config.yaml
norm_place: "pre"
parallel_block: false
init_std_qkv: 0.0456
init_std_up: 0.0456
init_std_down: 0.0
schedule: "wsd"
decay_fraction: 0.77
doc_mask: true
max_steps: 4209
dataset: "wikipedia_en"
Each number is 128 + 24 x the weight over its row's rms, rounded and kept within 0 to 255. Layers, rows and columns count from 0. Numbers have three digits each. The size before them is the row's rms in percent of the matrix's.

# layer 3 MLP up, 768x192, rms 0.136, rows 378-387, columns 96-191
096:115148149127094120091168151127137161101127109169091137096109099146115123124147105114123150100108105105140141156138104122111143109084156116112132138115117142111099192134120152162065104097132105139169127082136190104114136092090145129107166094135134154137141082151131122101138132093161115154
100:131118127124132150097106180135151117124162159112139104156130129112163148137107171131143143127202105140058088100114144091118155122173159119129142141146145128133096098112164085126196135140144098096124107116118097154125146104136149095149156118086145156133129127106124150115141103140138112132
100:110141117117113121112162124125122107074098126138134118091160162124103187168147124116120161157123155102137141145154129160146118133129139104153154167123145167146136093139140090120126118108135123162146181086146144156126115144111163150141134117108132157147112120163110102101145133136115143136
107:116127121131118137083135144146092151166148153131144157137131115089090117117107112163110131101115135089110139135139106134160130108134109159105145111128145134149066148141114156160123075146130161083126134104153112105166093162120139126160132142125110120078133123118155105134138140123157093123
101:092117141172138114140157122107134087131147136153122116137115122142113158151129142159140144119157138143140145106144156129137118132141125141147144118157171130173132105156111185150138139138128136143113141145119115126125141152113148114148120141164085129125154085104137165136107149127154118110
099:134185094155119122151100157103102144168117132098170145122175118113150137116132122096141123158178123126096125104131108121103207094159088094108117106147112133118142091114151167146128130114148159124112080155137118126124112131123105122127105153141127107123116141106149138130179147119127122169
103:173195165114115121136169165140112098111162122122118120145124098145136116170174087123152137124101124132162129124099089132095166148079122096138113127073175122116178116155141127185109132115121116077132129120106144151116133149107138109103116141111132138158122130169106116115117108132097119140
097:138125125154110134137099143124154158149115148117142102109084117129132155143103121105141144104156139170136141176131117124122099135114171116123136138161153106083145108141161109084154099127146060114072117114138143142135126109124134110145117136128126185125122105130127119090128121170183145105
095:128146136141132140103145148120116152143138103114151146105127112118140143151155117095201150149104090124055131132159168105097106170123094110127181082078122086131126092115156133139142151117070155109109147131091104120127093151159144129085136163080095136116145137121093164089143145132112063116
098:146138137096120158166103113138095127113146101133161123107134135134140108129133130121142161119134136105132156095142104135137112100132141140102144096148133088143127097108136115089092129136083106109126140186122209144134197153116104130146109144114159152121164105123107130130136110143125124166
# layer 3 MLP down (transposed), 768x192, rms 0.101, rows 378-387, columns 96-191
102:116186114139159089156144148121150130120087104126123101156124122154099121104129116102160077119098090164130106111130117121136089123143140118130147069139081115129138118160122129130107151149092103080096136139116118139114108128105156096091090129106082086163094155124119129112158092117118100081
091:143111159128181088142084167130145132155137121170120144146148129164175114136143110110148105089118125108146094107112122143105085102142107125151139116129184142127151148130109137116121131145138138109109118156100105143125121120142135144129155137140126091108113126116115155132102161133132089095
101:134166109123136108156128157138125119107110111126135148169156113158114117130106120103103123063092137097165137152138110087129079080127138091136145158147124174110101153128129106128172132129164119139161139117109118133148124148125094102139121113105149153172112162159122141142183152153129140142
105:115102125096129101184115085136152142152125101089135124151117178123144126189111182169153107118128108137093176078094123133101139146130100121147112138148083123115154100131123104125124150140110128164140113129112125143130128131135133143090158112126107115145140158149108143163124163091142147123
088:134115157143147145102140162122168126137144165141139126150117144097181152149120117134125159108145157158094132130130171123124116142099152089062127149137130158141145103147147143152114145130115118132128152163128122113152127162110102124136121172136134140124159079114145127127143160136121143143
093:143111099146117129119110112094099157127182125129136111129129101145130136157120096097103146110097147146139115115131140144125124144136142130113133136112174152103110122163187086153124117113131105168160120140086077144120107119145130138158181143123154152123117103081134163145164141108130183136
100:124189102122077126099130144124142103136111113119137093122113091150130135125125165122099125137065082188145130136142111138085128161107141134092129107140081093117116111123103108133128095134132169118135118130090164137117166100124143170090128101133125133139134085155151129139090148132167114096
100:182148106104127143128141184107112143105109102113154122105118163118088136137098116121101143111163113126112114114123142135124152105097161199126120100092110117143145157142192142142117136097102091135142145147146126125137134151132077130128133109079165129127127133120118127145084111105118088136
095:098125177123076147127177156150156116114116140179145144092101102130118113133137113150126146171078134146147135155166128189122111122152113133118122122102115106141145128107131120117153149076128155142174183099151152134123135127135135119154127147092156095124134131121111143096102119159182092142
101:139141166190133116073155112191140143091131118100154146122132166198161094123125163145095148128097134089124133130181116156111124161089140089127104141150118138113142159118095138107110123131138115110150140107103126153101143128144159141153106173144109138132178113149128106161130100190138130126
# layer 3 MLP gate, 768x192, rms 0.143, rows 379-387, columns 96-191
105:127126123089097148129127160139122111143113103067120119126085121122135178099115125104162092131091148149140082137082103111122147166125134142154097131160111104144177083121115134164135143097132112108152083122100126131136067092158123131102079111078143153161076160143086193083123107139131081113
098:142162156112125103125136134121177124122138158110137128121125120146181141094103137100149122145132156143094083120181094141120101164156161149134108100114128138140151131126136131141136123132129090166141155159143141141138139096119086141119121103091107095127170102060117173153080118149152143129
097:116184142146113153152112123113165149081144139142128127147137141146113115145065100153125124151151087099091123116087108129101154157138108143106126143114077137112137105139079136175073127084175124078173114136132154158141142152094104150097128157156136098140151116130164130143138168133104142131
099:134120105069147091116139115143125109096116148130144149094150100090138104118130126080129125146114105170154120160134087097062133133114215122091111128143056145071124116113179103130117123119111135122132136123110144141110106140149099162100122118093137127160138171129135110106118104137159128170
098:126118108160137110116101143150116097099129140136101126112109142134131115134061157095099166124104141116128113143124094176109105110113154097105089161125128105122116107126132126117114101151131113143145132069111162139112103182079104090131128150148140153135132130164133104121099105145109140134
100:163119094100119105143117127104157102126146096147105129127144110136118124125117134133114161115121147113109120107089086089110104139167134171132078148107092164150156163141120116116167151158170107109094114139180104132170121106139137109133129146139127099135133148135163089159146119086149163155
099:166088094123142123136119124117135173084107138124179101097132123117123150198110127146123160121127127103078172088140105128105093116166127160134096077101125109156101107152100165112107089139136104140101105143132174079145147132144122134144149168127086139100145171150091072080125112144140163122
098:117130119077143112150104144111083141093150127141140129110131057117136100118110159150129141124130152147140143134123093144130145127101126112159170144136077136086099140142135128137113136107095133119104157119152127152120159184149075082141115141121123158083134155110125130135151137142148160127
100:116132095151115099120105130132105124107132158100150136128100099116103118139136104077191175147133138125094119137135122111103093161160181136129150118145161118117125116083173101153102095113147135155166089121170159129100129142097115108143148129132132092145133131101115138096155132163138145127